config.yaml
n_layer: 11
d_model: 128
n_head: 4
n_kv_head: 4
head_dim: 32
d_mlp: 320
vocab_size: 8192
activation: "swiglu"
norm: "rmsnorm"
norm_place: "pre"
norm_eps: 1e-06
positions: "rope"
rope_base: 3580.0
rope_fraction: 1.0
qk_norm: false
attn_scale: 0.177
bias: "none"
tie_embeddings: false
parallel_block: false
init: "uniform"
init_std_qkv: 0.0648
init_std_o: 0.0
init_std_up: 0.0648
init_std_down: 0.0
optimizer: "adamw"
lr: 0.00177
beta1: 0.95
beta2: 0.95
weight_decay: 0.092
lr_head: 0.00816
grad_clip: 1.0
warmup_steps: 340
schedule: "wsd"
decay_fraction: 1.0
decay_shape: "pow"
final_lr_fraction: 0.0
batch_tokens: [8192, 16384, 32768, 65536]
seq_len: 256
doc_mask: false
train_tokens: 183900000
steps: 6320
dataset: "wikipedia_en"
Each number is 50 + 15 x the weight over its row's rms, rounded and kept within 0 to 99. Layers, rows and columns count from 0. The size before them is the row's rms in percent of the matrix's.

# up: layer 6 MLP up, 320x128, rms 0.0746, rows 2-18, columns 0-63
# down: layer 6 MLP down (transposed), 320x128, rms 0.0681, rows 2-17, columns 0-63
# gate: layer 6 MLP gate, 320x128, rms 0.0823, rows 3-18, columns 0-63
up2 103:52 55 68 34 42 46 50 42 53 68 56 45 16 60 60 57 53 49 44 52 59 56 41 72 49 41 38 25 68 56 57 62 44 33 21 43 59 42 82 31 67 46 69 64 60 59 52 74 39 84 38 49 67 48 52 38 25 28 35 67 42 62 66 72
down2 100:35 59 18 53 24 75 60 44 56 92 50 42 15 49 28 15 56 67 42 56 53 46 31 48 28 43 28 36 41 65 61 59 41 57 25 71 76 53 61 43 22 65 68 43 67 53 48 54 35 64 31 56 52 65 49 63 19 55 38 59 51 70 66 66
gate3 096:55 47 35 42 48 79 19 30 36 61 64 30 35 56 55 36 35 53 39 30 68 32 52 53 37 54 59 45 15 78 58 26 58 09 54 35 30 50 54 47 59 53 64 38 62 48 69 44 57 48 47 72 38 70 29 53 51 47 53 42 57 73 45 38
up3 094:38 37 44 45 80 43 54 20 31 49 83 16 71 56 55 37 40 38 43 52 74 51 56 70 45 64 62 68 47 49 68 40 34 27 52 45 25 48 48 34 53 73 44 68 28 66 57 43 48 62 58 69 49 60 40 59 52 33 56 30 46 75 46 46
down3 098:27 38 58 44 73 42 68 27 41 78 36 52 75 55 56 54 56 49 56 55 38 64 34 72 49 62 48 35 83 41 51 68 48 58 56 71 54 57 74 46 60 48 63 28 46 60 25 44 61 86 56 37 40 60 49 30 41 38 70 66 62 46 43 47
gate4 092:70 63 29 53 79 46 57 56 70 46 41 54 41 66 76 49 73 20 43 47 47 50 29 48 52 45 13 68 67 60 33 56 54 84 38 59 30 47 48 42 53 51 48 53 37 41 63 46 76 83 42 39 57 60 48 57 50 58 58 57 57 61 51 28
up4 098:69 52 54 38 54 68 32 42 38 38 55 57 35 30 31 54 22 86 57 49 61 32 71 54 63 64 70 39 52 33 49 37 53 43 39 84 57 38 51 48 31 70 34 56 38 52 38 69 53 16 49 71 22 32 22 67 59 47 49 68 33 23 53 71
down4 094:63 43 60 49 32 53 40 37 46 00 53 54 29 31 56 52 35 33 39 52 17 41 45 69 39 69 69 51 48 47 56 47 52 45 31 63 55 50 59 69 58 52 42 54 42 22 66 52 56 35 75 48 64 37 52 67 30 51 59 51 24 51 78 72
gate5 113:75 61 20 39 30 42 66 35 34 37 51 25 47 69 39 43 41 38 35 47 79 52 25 53 61 42 56 47 28 46 56 74 38 43 47 69 38 26 37 69 49 48 30 47 49 47 40 51 73 50 48 52 52 56 49 62 81 49 19 54 49 42 66 46
up5 106:43 33 57 27 48 37 61 70 59 49 40 62 48 62 38 63 65 89 66 54 36 58 55 23 30 42 27 27 54 49 43 54 44 60 61 63 73 46 61 64 71 81 66 12 60 67 51 62 36 62 13 59 66 33 62 54 54 64 43 49 46 69 63 56
down5 099:58 54 57 62 51 40 45 35 52 64 67 40 57 61 43 37 60 36 43 38 71 32 52 28 35 60 58 45 69 68 47 30 23 45 40 44 57 41 33 43 32 65 26 66 54 49 49 52 59 46 22 42 49 56 49 50 46 51 49 15 66 60 42 52
gate6 086:52 42 53 43 60 68 62 54 46 59 61 46 36 39 37 73 59 67 41 63 45 57 52 45 43 29 29 55 56 77 53 49 32 57 66 57 50 43 37 29 54 59 26 41 52 74 65 90 42 51 76 58 21 28 57 48 54 47 62 40 56 62 34 43
up6 088:63 31 39 60 24 28 64 78 60 31 40 57 33 38 50 91 43 36 43 34 61 13 33 40 69 79 41 40 32 54 58 40 41 50 87 75 47 59 55 32 48 47 37 62 41 17 40 68 45 34 21 50 39 40 50 60 39 20 67 54 50 46 62 58
down6 092:45 36 58 64 39 37 39 52 39 54 31 43 62 58 27 78 42 71 47 33 65 57 46 55 42 49 56 43 64 57 53 52 43 51 67 53 86 44 73 26 53 69 32 65 40 46 83 38 55 35 43 30 60 32 41 66 40 61 51 65 41 58 62 56
gate7 093:69 69 32 59 60 72 31 52 51 61 21 50 51 41 65 55 38 55 46 39 44 46 86 49 60 48 34 49 49 71 34 36 48 51 44 17 45 56 43 64 37 45 24 61 46 35 65 49 58 49 75 45 46 47 58 61 36 64 35 50 53 79 41 52
up7 092:55 55 39 52 71 49 77 30 35 58 44 54 48 64 37 52 35 77 39 55 61 30 46 68 68 48 69 73 32 60 66 35 43 56 59 52 60 43 58 53 19 38 55 69 45 40 43 68 37 41 59 63 35 50 52 57 40 51 47 48 37 65 03 49
down7 090:47 33 29 57 27 45 67 37 54 61 70 70 79 49 63 39 69 40 50 54 35 77 48 36 77 48 50 45 66 35 59 43 45 59 50 84 58 49 43 26 54 36 66 86 34 52 49 56 79 30 42 64 58 21 52 73 47 63 63 33 74 29 44 63
gate8 092:54 42 37 79 34 30 77 67 66 75 40 83 23 27 51 65 20 32 66 53 63 26 41 32 37 44 49 64 19 67 52 43 50 52 38 52 34 49 49 55 44 44 23 58 54 53 58 69 42 32 63 47 39 42 43 42 50 66 34 54 57 59 34 48
up8 087:68 52 53 62 58 89 54 51 59 36 50 50 60 50 54 13 58 58 45 76 42 37 43 43 60 69 40 35 52 68 44 25 74 37 41 09 45 57 52 77 56 54 70 35 74 59 16 48 48 54 37 35 46 37 68 63 65 34 60 28 57 26 50 47
down8 090:66 51 16 56 46 44 45 55 74 34 43 50 47 48 57 45 43 42 52 46 49 42 49 30 70 60 59 52 86 52 53 24 45 87 58 86 56 44 43 39 57 70 51 50 62 69 64 53 59 18 41 45 43 38 62 49 51 72 22 32 63 31 47 38
gate9 094:32 29 24 46 50 59 27 54 61 61 30 59 34 74 44 50 50 59 67 66 49 92 80 52 61 42 34 33 43 37 80 47 36 66 43 43 62 56 48 31 42 56 42 54 39 55 59 43 76 44 32 47 68 46 50 54 55 52 50 55 74 48 35 43
up9 098:35 81 26 58 29 52 50 56 45 35 48 62 49 61 31 27 64 52 68 72 83 54 46 52 52 30 45 71 51 62 31 38 70 41 73 65 40 69 57 53 57 62 69 53 50 30 54 83 33 27 51 37 49 43 70 48 64 61 47 42 59 52 13 49
down9 100:69 71 49 54 53 53 73 84 64 65 55 47 65 43 48 81 70 29 64 68 43 58 62 52 34 67 56 72 48 60 43 71 42 57 70 69 66 38 38 84 54 57 43 46 48 45 52 56 38 85 62 37 56 38 26 37 60 60 46 81 44 50 71 69
gate10 096:55 47 00 46 51 95 41 61 43 21 81 66 39 48 32 75 37 44 74 59 64 61 37 24 55 40 48 54 45 51 39 37 40 40 64 56 61 55 31 51 62 75 51 23 27 41 73 44 52 40 34 52 89 45 72 65 67 39 50 44 33 49 46 34
up10 100:21 81 79 24 63 55 58 49 53 44 39 31 39 65 45 79 74 57 58 63 18 45 73 32 37 63 50 65 41 41 54 58 36 53 24 47 18 51 51 29 39 70 41 33 51 34 34 50 28 72 21 57 43 27 47 38 61 44 54 51 73 29 51 64
down10 095:46 44 37 42 56 87 61 42 30 41 52 67 43 53 38 54 60 44 56 67 34 63 75 40 34 63 46 65 61 35 77 59 31 71 31 63 55 34 43 30 49 78 65 79 43 44 56 71 45 53 50 40 81 31 47 36 55 50 70 52 54 61 53 46
gate11 119:62 66 55 59 26 64 43 49 46 35 32 40 39 39 83 41 40 63 61 42 83 41 69 21 54 42 32 52 25 46 46 53 62 52 33 56 49 44 31 76 79 44 47 11 60 49 35 64 42 49 43 32 41 33 62 41 37 59 55 34 23 28 40 39
up11 094:77 46 51 51 52 61 44 27 48 41 16 48 48 67 70 65 29 37 61 51 74 46 81 42 79 28 43 53 30 61 50 45 42 47 29 66 21 46 20 69 50 66 63 59 47 66 54 41 51 67 51 38 46 39 21 58 54 36 57 45 36 38 24 57
down11 096:69 58 52 70 84 27 70 37 14 59 57 76 48 54 50 41 73 47 55 53 55 41 39 44 33 60 36 49 35 42 38 71 30 55 52 38 33 72 58 23 37 27 55 30 56 68 45 73 13 51 74 54 37 61 49 69 26 44 50 42 43 35 30 62
gate12 101:51 54 49 60 53 60 26 46 95 57 49 61 27 45 46 53 70 18 59 39 37 38 35 38 40 55 74 39 43 58 51 31 39 65 58 75 63 49 35 45 28 53 33 54 85 56 32 57 79 23 21 41 22 35 48 48 65 48 56 44 61 38 54 59
up12 095:48 75 30 40 41 52 43 74 33 33 29 10 59 60 52 57 49 89 32 55 69 34 55 61 59 15 52 37 45 63 30 50 40 39 47 25 28 35 54 71 74 45 46 10 43 48 67 32 29 42 70 66 45 43 34 44 67 76 21 41 42 60 64 45
down12 098:51 38 27 65 42 72 70 45 83 53 40 82 50 48 56 41 43 76 62 52 41 44 30 39 16 17 45 59 21 57 55 27 41 44 30 52 51 23 52 67 35 63 11 18 64 54 58 64 63 27 17 39 56 34 29 42 62 53 44 51 57 49 43 53
gate13 103:51 35 63 53 26 56 50 65 49 40 43 67 42 29 82 71 48 73 79 38 51 53 23 84 39 46 71 37 23 47 73 46 41 28 57 64 52 59 69 48 68 22 44 43 65 47 60 79 69 47 53 45 47 34 38 47 45 23 45 71 34 30 46 57
up13 100:40 45 44 75 18 56 12 55 31 73 73 46 65 54 32 32 54 61 62 65 59 63 46 42 59 77 53 54 51 62 81 64 73 31 69 38 75 56 47 52 52 55 44 54 63 41 60 81 41 39 55 46 42 59 50 51 20 54 94 43 48 33 42 56
down13 100:77 65 56 44 28 51 44 57 57 53 57 12 44 46 43 36 39 53 29 43 73 42 59 55 75 39 50 70 54 41 61 24 44 76 54 41 65 28 24 35 71 49 57 48 43 54 42 21 45 73 73 33 27 70 23 64 41 66 67 59 49 32 42 68
gate14 094:67 59 50 40 60 75 40 42 56 48 46 49 40 39 42 48 39 73 32 46 43 39 59 34 64 03 34 38 36 43 46 50 36 50 49 32 45 33 48 44 74 78 54 59 50 49 25 58 53 64 40 88 53 33 21 80 59 27 28 12 60 42 42 42
up14 106:54 50 44 60 43 56 73 48 62 41 65 34 68 55 68 55 69 39 42 34 37 59 59 66 34 71 41 67 64 46 16 49 31 32 60 76 44 32 55 68 71 60 63 55 38 41 61 54 51 56 69 45 48 58 66 59 24 42 28 19 38 38 39 32
down14 106:23 59 45 45 38 47 59 55 53 52 42 53 46 43 57 54 35 64 69 46 45 63 45 33 58 39 53 59 45 41 84 61 56 35 53 43 34 63 63 51 35 73 55 44 43 62 68 63 56 21 36 48 60 82 28 67 68 56 60 51 28 91 49 55
gate15 099:61 50 27 54 44 61 34 56 39 37 61 40 31 45 62 75 63 66 36 37 50 32 92 56 54 53 51 35 25 74 37 41 27 37 61 43 43 54 59 66 52 58 49 28 39 39 64 41 55 50 55 46 44 29 47 70 32 36 36 39 70 29 90 19
up15 092:41 43 46 54 70 54 58 38 16 57 70 48 55 72 45 82 42 46 46 63 69 41 83 54 52 28 77 53 30 35 53 37 33 46 52 49 29 54 49 33 68 75 55 31 34 45 45 56 56 66 61 54 53 33 60 72 38 42 41 52 56 43 75 26
down15 099:44 35 69 45 49 67 71 55 62 48 65 27 46 58 75 46 65 66 63 49 33 58 28 32 33 54 42 52 70 38 36 55 58 41 43 74 46 61 72 30 45 50 60 40 51 38 09 28 26 27 42 55 42 63 45 24 80 45 73 36 48 57 37 42
gate16 107:54 51 64 38 50 49 42 39 55 28 67 65 22 23 41 51 65 31 48 46 49 38 45 39 68 59 26 62 12 33 59 52 56 66 40 16 62 38 57 55 76 45 47 58 32 44 54 74 25 48 41 52 47 20 46 73 78 54 76 36 45 34 73 33
up16 102:59 72 55 43 51 51 33 40 55 59 36 42 48 54 29 51 55 49 37 55 37 44 86 50 65 21 58 62 45 38 48 64 71 83 47 25 69 16 56 65 85 32 51 66 75 27 71 39 37 52 46 60 52 75 54 50 55 32 81 53 28 48 81 36
down16 100:70 79 54 70 47 70 37 34 70 49 48 46 59 44 51 65 47 30 60 39 45 55 33 54 51 43 76 41 82 53 42 61 50 45 66 47 24 31 41 45 31 45 37 60 77 68 62 80 36 93 80 43 59 58 59 29 42 42 39 73 77 49 62 71
gate17 100:63 50 63 13 37 66 34 58 43 59 36 33 59 49 65 52 34 39 45 36 45 51 52 41 31 79 72 52 39 43 77 47 71 12 45 42 43 53 57 69 59 58 36 53 80 56 49 37 53 40 64 05 55 37 63 32 62 64 53 44 37 51 63 36
up17 104:71 35 46 62 49 55 62 61 60 34 46 58 37 44 24 42 40 66 55 39 57 46 65 64 78 53 53 30 48 58 36 60 36 50 74 57 35 48 56 69 37 61 60 25 37 48 24 74 55 64 30 60 67 33 41 49 39 31 52 78 24 36 45 48
down17 106:48 43 51 59 48 35 41 63 60 51 43 61 28 59 75 19 31 31 25 40 57 27 40 63 45 53 73 36 60 45 54 65 74 59 38 44 46 15 45 35 47 43 70 58 62 16 47 19 57 32 79 52 63 01 61 38 56 36 52 45 40 58 38 49
gate18 095:22 47 32 88 36 52 28 33 40 37 21 55 50 39 44 36 45 86 48 43 55 57 37 47 69 47 62 29 47 61 55 62 36 47 64 51 46 62 33 31 58 29 45 77 56 68 60 78 51 50 69 40 28 45 59 61 57 29 42 44 59 40 51 41
up18 096:42 58 67 33 51 61 49 26 66 49 38 51 51 48 47 72 14 51 34 42 41 71 41 18 43 49 64 43 65 71 58 48 46 63 64 40 55 31 44 57 45 52 33 64 28 74 50 59 52 20 59 66 60 71 62 22 49 44 35 36 30 44 43 53